python train.py --num_attention_heads=2 --num_key_value_heads=2 --hidden_act="tanh_gelu" --norm_place="pre" --tie_word_embeddings=true --init="normal" --init_std_qkv=0.0173 --lr_head=0.0204 --warmup_steps=200 --decay_fraction=0.553 --decay_shape="linear" --batch_tokens=32768 --max_seq_len=1024
Each number is 128 + 32 x the weight over the matrix's rms, rounded and kept within 0 to 255. Layers, rows and columns count from 0. Numbers have three digits each.

# up: layer 8 MLP up, 256x64, rms 0.233, rows 29-128, columns 0-63
# down: layer 8 MLP down (transposed), 256x64, rms 0.237, rows 29-128, columns 0-63
up29:183115098088090120083115121161186126040119116129138156152116135123088125100102091120166117123124083132148101181121153109155109123160155133126159172141111124146139154179125156120132143101086139
down29:129079085128093112101161122144105137073105119148125125154174136109077139156065094111145125155120124119131184170132166136133117129155102182153111145143114124115137185086149151103123158130096129
up30:063139138140143124090199129122156096101171148095134168095194180105099082130126120138194106099123117128136144183129114160120152127163191118081136145143080113121104163140057121194166121195127151
down30:149090187075157145136154134126130145139143162072081233199181087153122145115124152076132126066099084176129113130156174082111090145055086079111156083129141132145137198190097141155072141076175113
up31:125087062075140151136189109106052104135164129191151178126131116197141173163123123158189098128145132143148145106097113161152057131108117109146067135144139114138085095123086141089090154138133074
down31:087106147077135154144136107140046082126136126180137137086125106111101207111173133084117093126133110087146132058133134154128095153128109144137107112157181158135130139150143193124160092075157073
up32:078121127133121125111145096163065072144131178141134091078159150148168078131060159159101125180167169115086131146197157110151170077154159166163094174099125175090130132140077067127119098144122107
down32:143136171072157124074118111148123129135102091050120036133167117117041182201105134098117159123044139087075141088134200092132186119153152157134181062126127119112172098166058110116146160091145233
up33:147122130153134113103126117160103119143199149171124111102128109098116104089136124154129129136112080219198091149187130145137126128127172104031103123108119123118122125164118095160081170127104064
down33:216119140132105166133131119180063163178072142210085120095130112181108103153137105153140156154097179090173058128124122167121128082117112063121111051116172139105129194078146120097090132176101153
up34:122108141180139077096079075207161180180094090177114097104142120073100119111107166137209102150137148109129133127095133154095175120186163131086147168103203107086111091045157129160134114163158133
down34:073171167087143094094169123189113066138125132158161115040104120057128107123147185168169111103117165097067103154083103133172206123130098165103132100161089182113069118147176123169121095188102096
up35:097175115143125073139143157132199121143130154154059201175124068089149163060115095129083098098106143185178088166126127150160108159141128028107166090168053133153140105153139106141106148189129140
down35:085145169115085070151077143094183134155053093132049080146210184192092180126175172060124142137139136124142143204140165121124142093143113089255101137143218111149125182126115092067080138187162070
up36:145118142193151116103178112159087145117154149186087142120154066082126128144097116088113115100144061129058122172110154155136126116102099133078093133113108118143140135124141105140107210125078098
down36:123108102106093130160140167102187128116132096144145078096116119108122087113095178122146158116158114055129123135124114197138117088095114094138185120130134132151132066072105098109097185157204111
up37:160211094100215156122121124119106142149138185128123125122126121146128128115099097158141142142069160088147165182108134096092166113152101114089101106183129074131188099102095089077098199121163073
down37:097196167080154136143190078128161149162090103114181076169136105134154099113134120137160140146150098138156121073148104118079139152112107148077079141137116186149161071086050138120109109118172075
up38:188141150112168166111128076132098106086176174124044176107199122120117081115113140135069136105169098110120063175189117185126116174181087097148093067149092143147127135117090125113148081168108122
down38:142154119121139157107166144145164118136230157146132148164195093144150206140119166147134117132172142106094110186114111100141050152083192075150089133147146138161120092164130112133141117124149114
up39:124095104127145179112141185093139108154114140120108144128154132144115128144094086166116087167124140114197140123132083147100130080165115199097147146095181104188079073135105050153123108125131177
down39:096181148177149135142114091136166184130135119116096061092148156132116206107156178133100122150131107139174068101139110113164110141084124065173135112142198170122130156146145101169126133076091154
up40:111194127086148144120110115105150129095143113094184120049131083137176133144173178138079114132178145097107097119190132084119080128091164122141118134238147117141136133101092079123134135129096139
down40:150103200076133194141091107129120152125098096114162129143136153096173150208118172047098098064122159154113138106161148116142075108099110165161136160119154153142120148124071079129101144133116190
up41:098119151149111122095141154166186118118115095144058085123114140110144076157078107150140095123166145133116162124096140159137167201143163126124130103159171097126117126117135137207124155095119182
down41:154125149096152188149155083113091193127133212123142116171111113115173140104150075137110154137078132161088112132055166137107113082139162115148171134126116153158135120122135116066087130128140144
up42:136138154135125126100132197162149143084038103147094095087049135136147129199192158128190078154092134112074128184163146150139112150126126109114126149058157115149087164113161075156140130185137086
down42:176126148206124182123078209099070114171121101171128033183117128097043089140194181130092106094153143114210152094144076040096140131202133122122131143168090154140141127117157107065066140094187058
up43:120141125181159103172095132127140107145139102096079134097105085170063145119088142102108138134147120097107091134143219188115158146192186130177171200107062106179170135136095073114061123159141096
down43:182136151147109149116168063117210132168116168136111150177113068100114133158103051137148094072124122129180165057129136146138095104126093070118148174071031203124167138158150147144175203108116103
up44:109118104146169125089093111125150070146106123135164148105192121068136139110099110121138166154101134089169184106103077115129098128091190132153115118116086156161134062186103135133099105130124126
down44:076090139126125109141087176115112101154088128082162168145209107139122153154103157154095164108107102155151144085159084129134126152155153103144103148080118142082146171110110101155067124088147153
up45:201199130113134134091108113095066114180165105116130189098095168087172116091089110120149136114142109111079124129139184166146145105127166093196083175106175118118153182102130130106152127160125109
down45:167162111087157117205144101062080128070156092126078205078177151105139092133117153085116153139153120108167110045110192135115101128068136121146184080173128135123145157119125101165130185122158175
up46:065107135147130147144110159146185132103073101174117128160103127074186110151056111152164133189082145088122183139167158076063136173138097085113131175112180167193107146110068138117122115120109140
down46:102074207130087132150146159091181151115058147132074151138144132182191154148132154130088149130049089155188134147143083129138143123139132190133139131126096119150003065133124088172143103123153105
up47:118101108069165159076158168152155116111184161092119148064116155140121167131094169170108110106138136154100150072107161117104138125125086084094115110119136076091143073143164155159140134151164098
down47:088161109199128116131103093116140100098100140081152129111053171165113171161082129150147127102112118150107152153077098128159126130087158114122140157144089149124131133137138123159153138132138102
up48:186119109174148157131091147128110096169113060147122106123183129164134058122170068154075106117133138162143100129164182182143139145146164146195096131087092122144116194156110086147136107107131156
down48:080153196147124117110169138084118138121145097169145130124148128194109154151114105166133106136129156117106100134179066133158123159084164111102134108154110087139133143137078129102142113155133114
up49:131132188119135129076125128167129156075120093129076161065113063163118107104096173138141105156139158131058126160159152105136106094147144114118180041131102108124149157166134106119114110081058143
down49:120131127086125096118132097110098113106152160093151181164133104186107071071056104202115157189163129163167082133101069121153105125104124118112062145118125141116146174129161176059101109068092101
up50:171161146104094124083167125081166126152093141111099100118144119136122094125097160184101153107192117142098137113146136178140089131161104117167132199124106048125106086114139136126173152142096090
down50:106217085169122126186090097098160117120115152176137121130067102185111150082143096137121123103160111093082072124121105144086174153113121106110104099135145105138099091175130157144151152184163104
up51:092163097112126147129143141099117145145108129125066169109073134188115133116088135125169157142111111111129160139133126114107117217141133162092132143143141068079177138119065208101080158175130079
down51:156099114125129095138175111134092128072136157115137153181123133131090124066147155144129113119139148210147162181084149081207122098115134148148150210155153104134111159166148086136135153112137134
up52:162112144145115142152144168185128199126135111115103070070156096113161146107154129121127087154112182157142178125149114125117104127099152085192170150164140129105121044151111152149147092111075111
down52:167197159104150149122174131117122141105164100087079138096101128147096170102169102106167139131212097108081118147060133174191100116165085100119166123093161131140139165146152154052135136169076130
up53:116155127099131160099112080150142089132133121162117149102131121117142099115097132130110157174160153106120117090123136136060154165057115144139145177120135131160087033125177153145155108144146108
down53:145089093145122163137116088136098123104115125168092113130121117141146139077097159156139126124082122097128171144164115154182153079116129088136140188148140127136143170118103135188072130194164109
up54:148199130131144132119129192096130130052129151108054152117035140116153143131134143115189089177159177120125178143106087127170053091090181137078112104148142126116156149128131161112086128144132136
down54:075120099144130110139076160121117109137098150120111117158091100172125132120116153139169117141032117121120121124126102120132116143167129158127148149095101145145148156146175086100175141049156147
up55:138109165157068086129104109125128151135099118140134082145154079067110117120119191146121164118055128101205104153125199130162174102172131098170159169149166114141093099153087119161135135177078086
down55:120151102202097153140173125188162055151095147186135178108135112095096103092132159086114210153116132171122056151135123170066073088086080098183165082093115141172122150140089135141161145083103133
up56:168132161144139121106121109144097167109055105180136095101142122153159115112161139128100100091161087127118099139170145149137076121171162102112135174144167114154121120086136098083208082138138109
down56:152139082100129185134139096163154088143186131093146146156168172112105119097074099116182171174117136102143143137105153149115137136094122156163110179157116051088188153168175132150144109139152140
up57:121151166104107110121116186156067134075184129148157187116081092156062096118157173169116116126141097141113118112140139186141094115145104077146096095118116106170050104135159152190114138086117112
down57:071103151150116182107187092103086096140164169116080116131144094127082169129192171104089077172133048151235088101113124116068144094148181174115095083059147161137109078143157138137030154127179195
up58:084130216090136180065111137159122168170147105152125057121104108125184092128167072158075043141103096162184144160141129089110127162082141178144107146129098161123148158076121133140186108123078122
down58:047128124122156128159187116130139121110134119096153144174086142183138100157111133158156092130144090118094109163136121153126159145181161056144111064120140027118197137143136101033048121158143090
up59:152136097097146143116102153174193120062177125155101137157165147089073136187156172116115150105109144048161132122141136122109119099192121136086100143134140170135117154138083142104080107138104137
down59:179085134154107192154100113137109128129116188107145168139093133144146066109088098115134140154153163189103102117140169127117141068109129096125167150142100108145177117097153075151125175129125118
up60:102185138156100160128186117067082174085074143135143153130127135139167142066122063136130112143136136121092146150164148109125135148159113093110129054162080088138132121128141087137116154130094173
down60:163081129107118129120111085149144117107154121123160186147076143111066116115092090128106089091140158125156082066077135118107097086162175081138056172170182118107081149180091135129162059132108148
up61:071083083088170067091123116108143131148147150135161104117132142131131127073163108103160138114093176093102132177160098141132111127142175170151116081118123121141108113099136168165098166092122155
down61:165135147037148131135142129135148111136115135067130173131138135158170091132161142127135139119131116114096112125101113120133178167097132090109153139150093128109162140123083144083177135122109126
up62:123170149129171187109081152155123138096102087154140123184132123140060136078140117125134130108099148072081148125097177056198157147135161096057106155128092112105182143119142137110158138166144170
down62:136118116097117128117138020173113110175133141087138121154159111123164149118118174158130109148100104120104129144155150121104096116172119151126102100116102152131140143165116105110085196033138126
up63:109148127122166127163156165127116161136160092127066062175140128146103138118159135092122147189107169131144071163119149146160085083181121058130142127190141121133111107135126118136107109155143079
down63:093142148158148128158120081123168124104095128063143127164156151175129093134062097131104135116105103131092115164134080068139107133144163155131130153109093107118119130171116176083112165131061119
up64:131166130146131137113126141148142123110135132105181141162101130117178111174120106176147142183096130129167148133112186062140156111130111197116079153158095040124121100113106099147080157135186156
down64:137087154062135116111149148088153131125098143077088171122177100132145097098150153105117169132123110149133115133120080184141138028137158120088117076121143163157104115133153166133163118107134153
up65:118198127152138181090119139180103130143063132099114048128134092125115136118094106173136104156110136092149158133107135147102161125104142131082152129068096069189159130156136105151228163117062127
down65:131163136110158084131095101079125194039173150089190067111099123236045115089107121136109075077185159179095130124112059084185235145155131126160116116176119120162124143144090122072171123084124162
up66:112153131104134115163152105179137089151150181096132135084105105088113112158192069183182072121165148110144088160130154070123112100132140152158094082154139111133084153158108178095136096151121130
down66:131131188081172137130110129163167146103111182086116102104175129148128173154139106088149102176140133084094148146113115115123054098101141112122061114095147126131132149099153107159154161115159117
up67:133165137131205155081148161111087150142082164083097085134115120117154152119099153172098089181077128111119168176124144080112174104078124186141074135090178144148146131111137101064117144108139170
down67:156080176205082118167119113156104113129120091119124107160101142156100126121137127101158153165081124105154130115055159146092152129070063131157171124106144196089094100145089120120173128184117158
up68:129137145060081162136112158090158111128143118122115107166081148049111084108091126160122105151130162126158178132098146147179165167127101132082088157114109151169190150162115092107145124164155142
down68:109129162131119083140155096140123147111119138125120112119168112143117125106174195075155105090139121103122122143146057137099165161115052154150150104107135118080169042135098182155163128101137105
up69:128174124116117202140131122084117138124121161091140110132167145139071109131099128153199118127087104112223148147104131140051142084154108127128101127117089147130080118115104154138092139148052142
down69:146086178130147063118190126087091169092109134078130084110184106107141163134109166087089069075150159104128089173084144145086168169108133117126098125116144098098075114158129115153152142113123131
up70:153131173190155113096102108131173105106119171130111113119106105159117157054148101141175159211135110038129113120122154098157107130161095145128151090130119172126087069133106103171157129149117106
down70:093118078126061095094145159110159142139126147145107105107142149121117142189116136079137159122064106153140129154097146081137139181103133091171102131055156132118138117137155154130057123071150164
up71:103117158105166126108067143207123106090132068189094162099092099076152161132087126173134138105157197156084059110137123173099108179117142120111160112160064085182105132140130151143168170109090079
down71:096188139099156111143136094119184165092100135159167127089056112175139163127112096162137134099169196105117131158162055162078166097082175076152169115173131139110171168224081122094117138066161130
up72:133144153135138098172102186142082228173080133110135073099073156139091143104141151128111129197191096118110184138103100141142093113151145153132136128126158067121102124110122137083114152130120191
down72:079077145115083141143125085150143225154102150126094159127138158167190170109099131141064106113183157144156055161078137131096108172104129126131093135147127145156135122094092090080125105146146088
up73:083185074131162107108124126180070124121135156104113125177150075125116075145136083107105102133126141135100193095150166151142143105153100139150124130177093112133137169163044142158068111103158146
down73:119102159102071126132170111119167111100107104154190142131078124099160096091138143101165104110162041073129124166095115100145180097171147128105126153087138092114149093101116144157127109093127102
up74:178145154130176195100179153125107135114150167163073091141113106151106084178208155140094107163082071106156175187187120104110114067080156125109110155114188113100080153079118098150108115087143150
down74:161113090120110155135146109127148105095161126117123144040149181091154103166108167065075117123138123149137116055115185161126108129103147145136140090179093180156075160162082118123109145153190134
up75:141164123130096063119159176149093117109128104118160072040140135135192081111127180129118104182090115121164149138148182196119140119110082106145138108132110125100075097163146138173090099129155122
down75:150153064126164103094168147112129104156095130157192079132176144157105137101129140100151157142103141151120044108134089140110187089099034105139152194162129186123167069127114146094151134054112113
up76:130155131128143173121193124128128145148108143096106108143116145140145153138144132152101071097156124103082145070136079165098096131112153126146160139167111064129095119072215028075129143160122139
down76:103116088182125078129125083182119114119158136125154134108095162122092130081164125129114110136145141209069156160136117123149145056108135136149178127150120218122075161161117147139178158095144135
up77:134094098092064109060172135098106132136129144132126054156138148098147132146160130197146140167117132108180142118112109185084102082095178140066137108172165105159064099133134146100141097133118140
down77:189105103111153139166079096160144153166100113110123153140122156136134171036093177120142106116126128099080098169100157048123177112133163141154105158137111189168151111092137082127100087144078126
up78:161133162131076149086087160145185172058097083167176118145116093137129163095122100114145105172095097118103087147131138153153175152136109117093090122136116201127170103133177080188107159131112169
down78:110150137102159053131173194170129122146132074208177130137103134063117026133153141106090147153170167163107127196124151155122110082091103136113123166149153120122112172105146081137106142135155083
up79:104155161145140171107119108094154118167094137110063121091147156077144113139078092140174156139155143098173130144069138123121089178131069150119047073155100129144108117148143170096127193228168111
down79:105115119108139129146095111118084127129102162120164124104074132104122147128150104086061122137126155164127144074153112095120095134088119101129089164138099119144102171076129140150161138186111150
up80:099158117167160127166093132208131105077112129098113067078133070104094070181142128107150141118119083109191107134092188129098102141104144122193134188156144120156123116153150063121065160157211094
down80:095129151199150151136158158117073125086085176137111095162175119138180150164161126102175169129144119099121117141128159090121116190132165155134150090080159093120086072135204102031044120182124129
up81:144126129126130153097125120146076086118104144100109099108128097144080130148206164100112131129131100113135153127182095155128096128183121201145073087140115173129131068137095126167142170174116173
down81:144127164084149126126098115131144154155176216113119113053159115116121160107125139098113158110105146112136114131127115107146138069081188115142129074170102116078154090134120139112142132136130108
up82:183160112113157107092083151145151128223125112099142076130122102191213142132135137159166074111060089103110110161177096123165077162141089101148102128135146110146132117140137111108123070098033095
down82:114098159124117128136136119101132119142163104143163163135082128106130103165198136130184116187105134114111128138188133142177137131105118046149077162104117137129116113217109084073117137095151169
up83:183110138103096134134124124202160083090167145103111125112124115137060128125185078190068144135176148080124129131125090118115116126114158137166101155150113137162117121112186111130104058090094136
down83:150104126176127104139093100105153092146113117135100193134148128095114087147100108088120113195077128178141117146097069201156104089136130149180114155141121165084128181093159129128153135115056140
up84:154139162108156124141067096096127087122171117095169179111115033133098138076148146190124170131140116151164103104129117104160155150113108057177097158159138126115144155156112125116100120183071135
down84:139114124138144143114143156110077114124156143191149183157133114039158092103096077132157118121110129171155096162160132098118169087150116120140148156142128116129111138110149156126134094210163122
up85:125127053067173122111122117144153072147149119156085101150111115134134061164096147146156096117138170080097124139112159159205098138134073095115137207171147107152115131124119121156051167102110154
down85:194112148138083097115239112176163128138144137094167073136105134154157121177052135118131114136167141130084148147111142129114169148169132157223172115139128108136161129159191142042101118109107121
up86:127177141161151097104111144140152136154158138139139102197085090201202157099094144137101121090142147119140130144110167109113100126190099111009140099163134140127115105089139082115081100134152134
down86:119132104116110098176090116157103182088129133159111154118221163120096145147172124173154151118147144124137149175066162118123124123037102110163088115139094115106159087192093115114121129159060147
up87:160116170133158134045110129137087179122088161095142112116111207134127095144152088151083082136096144095115129111121155091126091131172098136142151077211079135146101116136174072125124115143095148
down87:058140161127077102097171078193080103108149144106064117131184165177123161161150124150063162095121072111152130153093192143146049058106128053082083145175156116161111082112139095182181179186140124
up88:130168123092122075142102066098120175154139106089148136105161139114083137066142142121113144150140121085157101145142130168065155152207135162068091107170149138144114088134090119158108100164145188
down88:141131139120086115141096105095144121058098108110125108092083228127131146202101161132131135098164094068154117087150120117137166101131133104064153102123114132197132166078092054155078175169116140
up89:100128131110159139150095146208131168153107176071112129146098149152135180087139079180109111206077086100128121126152152064148110096146062076134116113122106124139142141157193142166135139131120148
down89:131139180128127147120190162118149140191099180146103114142122104169143167123107106161163108087149162078139159132116134192181179122114142158114155156082131148157111109080144116109162071145173103
up90:123110121201107101143094174163139118133167124125095118095160133156190091126136117177186077124150096126163095144125110134113140100129097078147143130187090126148118112118075110187073051146145149
down90:126118094085093109137133128132121151137108099188157125101110148083084130156072113100157119110116130180171067188129099145050071120079091177144146102136127110122111138134124103153168170137154102
up91:117148112081097128159163140084106144099150142162108172114157078115159138094109118081152115095179138135084166161090173160158097123122131080147105103170147113185147101168136085116183113143135103
down91:132122176137104207124043177117128160135102209147109146119182143160129182161158133116129115113099116120110121154139158100079117140128160148131144152129100182116126141092158090140156096177189186
up92:178086154138107174070186059149159176185149098164119132115162137144155107131115156207149090148133110136107117157158138075111111101167142125108125048092124150150079078144114121123126100114112137
down92:094097105159097149093106186155135160118164196067148130119183111080074169150091119071114138188127118173129106131122161153126178050158137151117122129109162125154114125053121059128155181103121137
up93:053140143147150118123132151107184180131159173059077152121110105096061145149060109078046101131122127082105114166161157105117078178199157140079100136159127205152188121103100142120098137138146186
down93:083144185146150052186095109129133115122094161160113137116137093103067080117184098149093120186140161193186133184142180142126123108146100120141074137117054096088149138160142101113148078151116114
up94:124168132116069099108164078192090092112164164153106090110093188124092138126158079111190113145144136140102146165118145095137153115121146069093129164111130166119119157169156182157080100167110057
down94:153078149132129135104117103088153116160158115185097129077132147087132163089108158129140108135097130172118121122062131138163141164110125171136102138153061168130101131103124108157225173142037097
up95:110110163116176083149145178172131099141100181114168161129122068098142113126115136174151175164139146127103108117078087085076105166141116194146104102131064105194111107157119112139091147101149122
down95:169137104146123130123112138140089105143174128098157150143121159118143155121112165156115155131146179114132126150152135103158146135148122147134158128173114153104146123101156116162201123064137107
up96:149147189108184116115157151102071176109109074155106114123125080082145139102147150167117126125125091118089103100149144135109095148198128139096116076105162156205120081140106121096153138099172102
down96:133070064110093149163096132130144145165155179151191183064144164158120121181108077131127120122142085160128146105119109134108162098069128109139140189113131088071131141150178148146100084166123139
up97:101199047140139137164114113124149099135087180108140141037162056155194158154124133121142085120074107092123172162183165114120162153147116073137134122130145089108092077121118112083104114143153186
down97:074086091123156126126101076137191132133091128159145135068125151123127150093200153207098133143150071108156125108131137090191135119097165085116087088133140163117123105125138131136117105030114100
up98:086105136121166137112111160134094125116129101112147140180143108166172144110091131175111119116161158117104162114179140136105119117094119174126149118177080103130183077159070084160054137116093107
down98:153126102084131154086142097125145164086117116051154114177132131106161152145151133080139096133161143153084146145135110135167118204160119104140122108136152100134128158079127147141171124152172180
up99:156129142171161094093132085051132138144136065156111141141143146134111148156131093132166163088115128137167168099153134111090046150132215098159127118109122155211149135130092163132100142135077102
down99:149129128110168112154121161149101135164126111130158139151125129094148110113096212088129077122131153163149108141145131124152084098119070103161093210072136141125133052132129144130165129196185095
up100:155141063115129150057160135180118057064147165134166139048126163189150142107069179130124124144197107102096064163118106104115136192189111194153132124175105153166079106156155152075072093100158131
down100:137152124171149125100145073157133115095109146118179154106093115191191151144093136145106107118109140121106057169116143150080121121179097119175127115120088106162101097139165152132106102000177123
up101:163108116150085099111078153157117107090124144105087080130101103162113183174104183156109129141094125166122190164160176091094136154076149076147099085119142140223172061094101156185107114119138133
down101:083136176160102155123172083073133139119120165198106098153108125087105085097122154103108159160161094071158170103112078138118171104168086114134111168085092086128189150131110111104154112070143145
up102:146132080078170178139122203163129123087173041144168144119162088132174150161097111139094087146213136108122100166158144071089084090073063137111183085127091102117096101117090168120163106122131185
down102:115145073100178102161080194138144121081119161125145184133134113138134151149147141103096172111096047117132168119176104120175116072098139154113135070128078143153151132096052090141077114116120135
up103:104160129078167076090144200181139165125174136089112147088154076112128147151100063154145102159118097094091164042148163120052082117169151182112158107119181152149137141129100113152178120097184088
down103:058064124143114079106128120180181180138162147201213092172163080094072083062118160167094093123112127204131138107086071142081134101115136158105005086097125077068160150120069157113106105070106123
up104:101134082134156171139148147113149142099182117108148098108116165145126092124056087107125077153151133099068152164100155099111130118108091147129154128131160113178160144088162123131147147128105103
down104:122174110155111133170123108115164112146163132087124134141164131178153124157159117068119131169129046127144205106083174124074126131121081133142142132132140081126139149089130186139086128131172147
up105:137087130126134115132110148112099097103117195200122073100120121100139167229149103139134175144136092100111133152149133165178108056141122173082123135139126119113126079064114139136128133169114129
down105:161126126148153168159156123141123118155130168145137118121091132119132015136166121102143138095134123107143113116198125089113151164126128118115115125138111125054173122096082113114117081095102177
up106:119148119168141121121133146173115137134119164157081138107135117141122095085126105130126135178186148158136109124093069114180158125147122104160131128195127142148041094110163094139101117122135154
down106:148108159129137105124128107156154139120151129181139133146140108109117109139135126124134124068113130141185102084110131160138139119183093133114122144113188133113125151190142213169143130085106151
up107:149123154182116111132098072130140124115116182144123116121168099081131117118164159161147157153099148077154163148151109061116100105093153126177085138111141155178123134113097129193132162176084075
down107:109093146131064131122120127092122106090126152096100092166155182112148087147157143144157128161094124101112107072163124084134170125124097109098206149112130131127124186142091095136133187113123124
up108:097092087121121156116076199140108140152119064170034136154115091124102099202095082127166081091151189129090084152124139155176083150116163103136137150147119184169121179151078177094201151173100150
down108:074148157143107139159155181098131150160119091112075149100169148108097127181187066121100120150125061052095156138091144133164066080121140084208083167099177194079154111118110092132141161127058077
up109:089125128109151137144089152139131131100108114148107169165139169129135094165135143167097100119200117100104117137129188120134114150146102156104128138148101115156121086197138083124182112104105176
down109:117144160138113183111166104111130097117158161155163141150123115149117154127086130120154165120085158099138120141100164128117123088112138093181170126159126133131121132119133136127116154111139120
up110:053145139073146136167132134091152140176104122084138111139096129107128182139108093146137049150080131094118144094119149117180068134121151149197102171140098111133108099097100132080211120156137178
down110:147068130064132193126102122124119090165118138124128146102079140164052126080189087170164075137086123086138103132124092140168142081153117103140123140117123143110140170150101176142162129100120169
up111:123144130104114118154124115149145082109149199186171115110113126097120089144176066152158132194133111142106114170138110116154128091122157107107037146093116128119064145108105151140096134126120134
down111:132065150091163141146183199083086154076106157088058106144106081075120108128170093102141121095133108103083190106160144133149121125147116116122146102093196111103144116049149163168086143199113115
up112:175119123186139139107140109102167102101086095152102092106119111132085144123156145124083142160111120133103136135099146128123166219117086164143086118174161150154085096154186083089102118136135145
down112:108102133152143131099084092125132121139131134118044175120208131151089053152168126165148126127132164159142117162120148102160117121108124146115061132142095101165080128145154159163134117145122100
up113:124115116089129166126179097113133090071094200149126137140084129113123127048087100150157156149153104135138132188115152125175158115071095137173098083084171153091080168137122132163167152123117167
down113:134165185090072115155091128110115120108067099115115127130138136129166137116124143121083123132126101082094113116137104142151091128093086140088081083115113088089126167098128162164132098101137134
up114:128146137147150162156100138097096190150092106161140153181134125139168051130085153135137064148092129102099156143119140092142119104083149068207127133088133095121048124099092106126171182124131206
down114:095095141125133154106067144099168118143119127080118157107106171162145097152072143157156181124092138110148111146134110148186137116117138124145154097140135147158123152073100105092077159078083148
up115:141201133086155157117159134137110129083122175130189152104110141041123128126129132146149098136168141086123117118134149062128150057085112103144144139152039133107091104149061146147127154116132138
down115:088139145104121112095175078139103155109106100194108176163094124147129109127171119166145142128084139125075147160092100139116117163162147105124098120113107107088134169168223187075104121091188133
up116:111155118077040109101136144144135127124159155075169116122153192107129122109069129147183083105162089156122162163147119077146109118137158089141104117174104129126151122117102136091091155185185161
down116:099098073172115152139156161090105088144149180109093088090151061134128099108135175185097184148104111151127157144091116191121128163172091134144169063153150071142092113138107100143103187125163114
up117:174196120080097105140126135104174108110104098123114113079105158078108097087160080129128081106116142121184157163123188145148069189125096115086140099128194164169131092155163198145140095161156086
down117:091094107148111155111151093128150127128109121117190115131108106090121083072045164081151109125131141165123107160059154128105209183125134177129203164151136088118082161112105146194131160123127134
up118:128164102153201165154096138173153132113131037121165169103150154158098133076141159123148108133166129137172108156100141101113119116094152097129196129123131107112123122157149143076153124179131153
down118:083152123170165121118155174126130129117124073110122097118118164180126155115157132083175144108145142112131100151181117085091105137150152101105134110107158109130082156106120138086099143086122131
up119:130173104165178148089120141116087080119150093117116148143143070187184117120078140155196100166143149097126207134091105130133082138107065096166089095127185148163111128136057160083137120134053101
down119:200172148108183123134121131074103137158127175086167129083096086142095118150058063145108079135121140113123149120143162087128090147092133046137129073147103161113116146087159106138165107090136127
up120:163094065124099107102153094130094098116162145128077099113153145140151139151107190160155131187151069122118138093149134135134104133122132148147112148152113082167127105080145130101079088141130144
down120:119094152147184127154086154143151136126147075167105211108078133143130145127083160137146122062126146110119076129137121148118098149134150175131097137143134112125125116144102091174127115142071121
up121:156104064148081132084222150120112136082139171138138145185100158111078152108147133160160118120107145096105046148173143084126147156105147136122148233174096118149127071110097170150111149123136115
down121:041166154167180154186124129112136078136121167173205094074108162143100187206130082113139176080192096131129128075148148195108124069126046149156153129093130127108127054139142104096109124042067155
up122:158142112165150156079120118096134123152087107138049116135074141137145161147110123167119138127163113085155064068148136094144110176199188130114132174119207137166120091097160137136138092146142166
down122:111114104056125151136105130223108183118134166128158168155209120141158140109104148222085160174144176121146108134143142131120153152089091115140130055138107120136150168104150140089130104057163096
up123:194157133156145153075104154176129146161138183161101088150093037129125147139153105125153109132103079121170175095063168090163143106110146094153121124139140157111096140111118097132127111072136140
down123:138156163081097150119139121107148153125161186149111151106123099140162114112143186183131141100121114168142130138140063111034133091107143157148132140057120119157132150163061101109124093156156115
up124:107148118123134181111113180182158128118112115122116161125089104080134089162081146118080078122128137148100122135166153210146134145106193183117191147130099098163140159166135099182123144062164130
down124:121177083152124113157108105119127152178127130150078114080106118157122127078136141130132122110130128140167119135118104093143087131144096103092114117144156146099162188145103152115122102092094072
up125:180106139160166168091155119156118184169141056133147127132137103113130127063162093144154091164131058100149146165101151153085089108082110147117139142093102153112146145135103153123124136076123091
down125:093161168079137138131188128116123125113108147110107151167119162150122091128131082164132131145146131180100102114122106111154153104142147107143151135098108141119159067148122175111148130182100114
up126:109124152130167130091174049106108145145118105151132091112125129061121145145175102177202108166087167113158149095156159100128117095101128136189131180113111096143132170141114100123057161116128091
down126:132183155114112104201093109165169119152090110160157138120107141104143121120144163117155143161160119150154144109103155095123135177066093145149096133177071119146202114163138121083086176072043156
up127:109116100114154133096120120133155162096130072076158148082098141157128087097157184113165133101151129069143118189161148103190103198107181044110122169191161131172096097169145113134120084132125123
down127:102152155165086139141120118127129142167083119129132172083120191139168153122181147052142082148046127150126108088148091157129136109153066156140165152169141127151065134083161152137137119178159126
up128:091089172076104102143140111123073109097148141139118152130121138176096090113095147097130126137054114157123191130169135087133081123164119169118096144156134143155103072147154125139092104164131175
down128:128141109101185095173154130125092124133115201125144165154140107111131103103172188088133141103137145158116089043107128075127126116116077105121148117144158087151150183164145143088134185128109114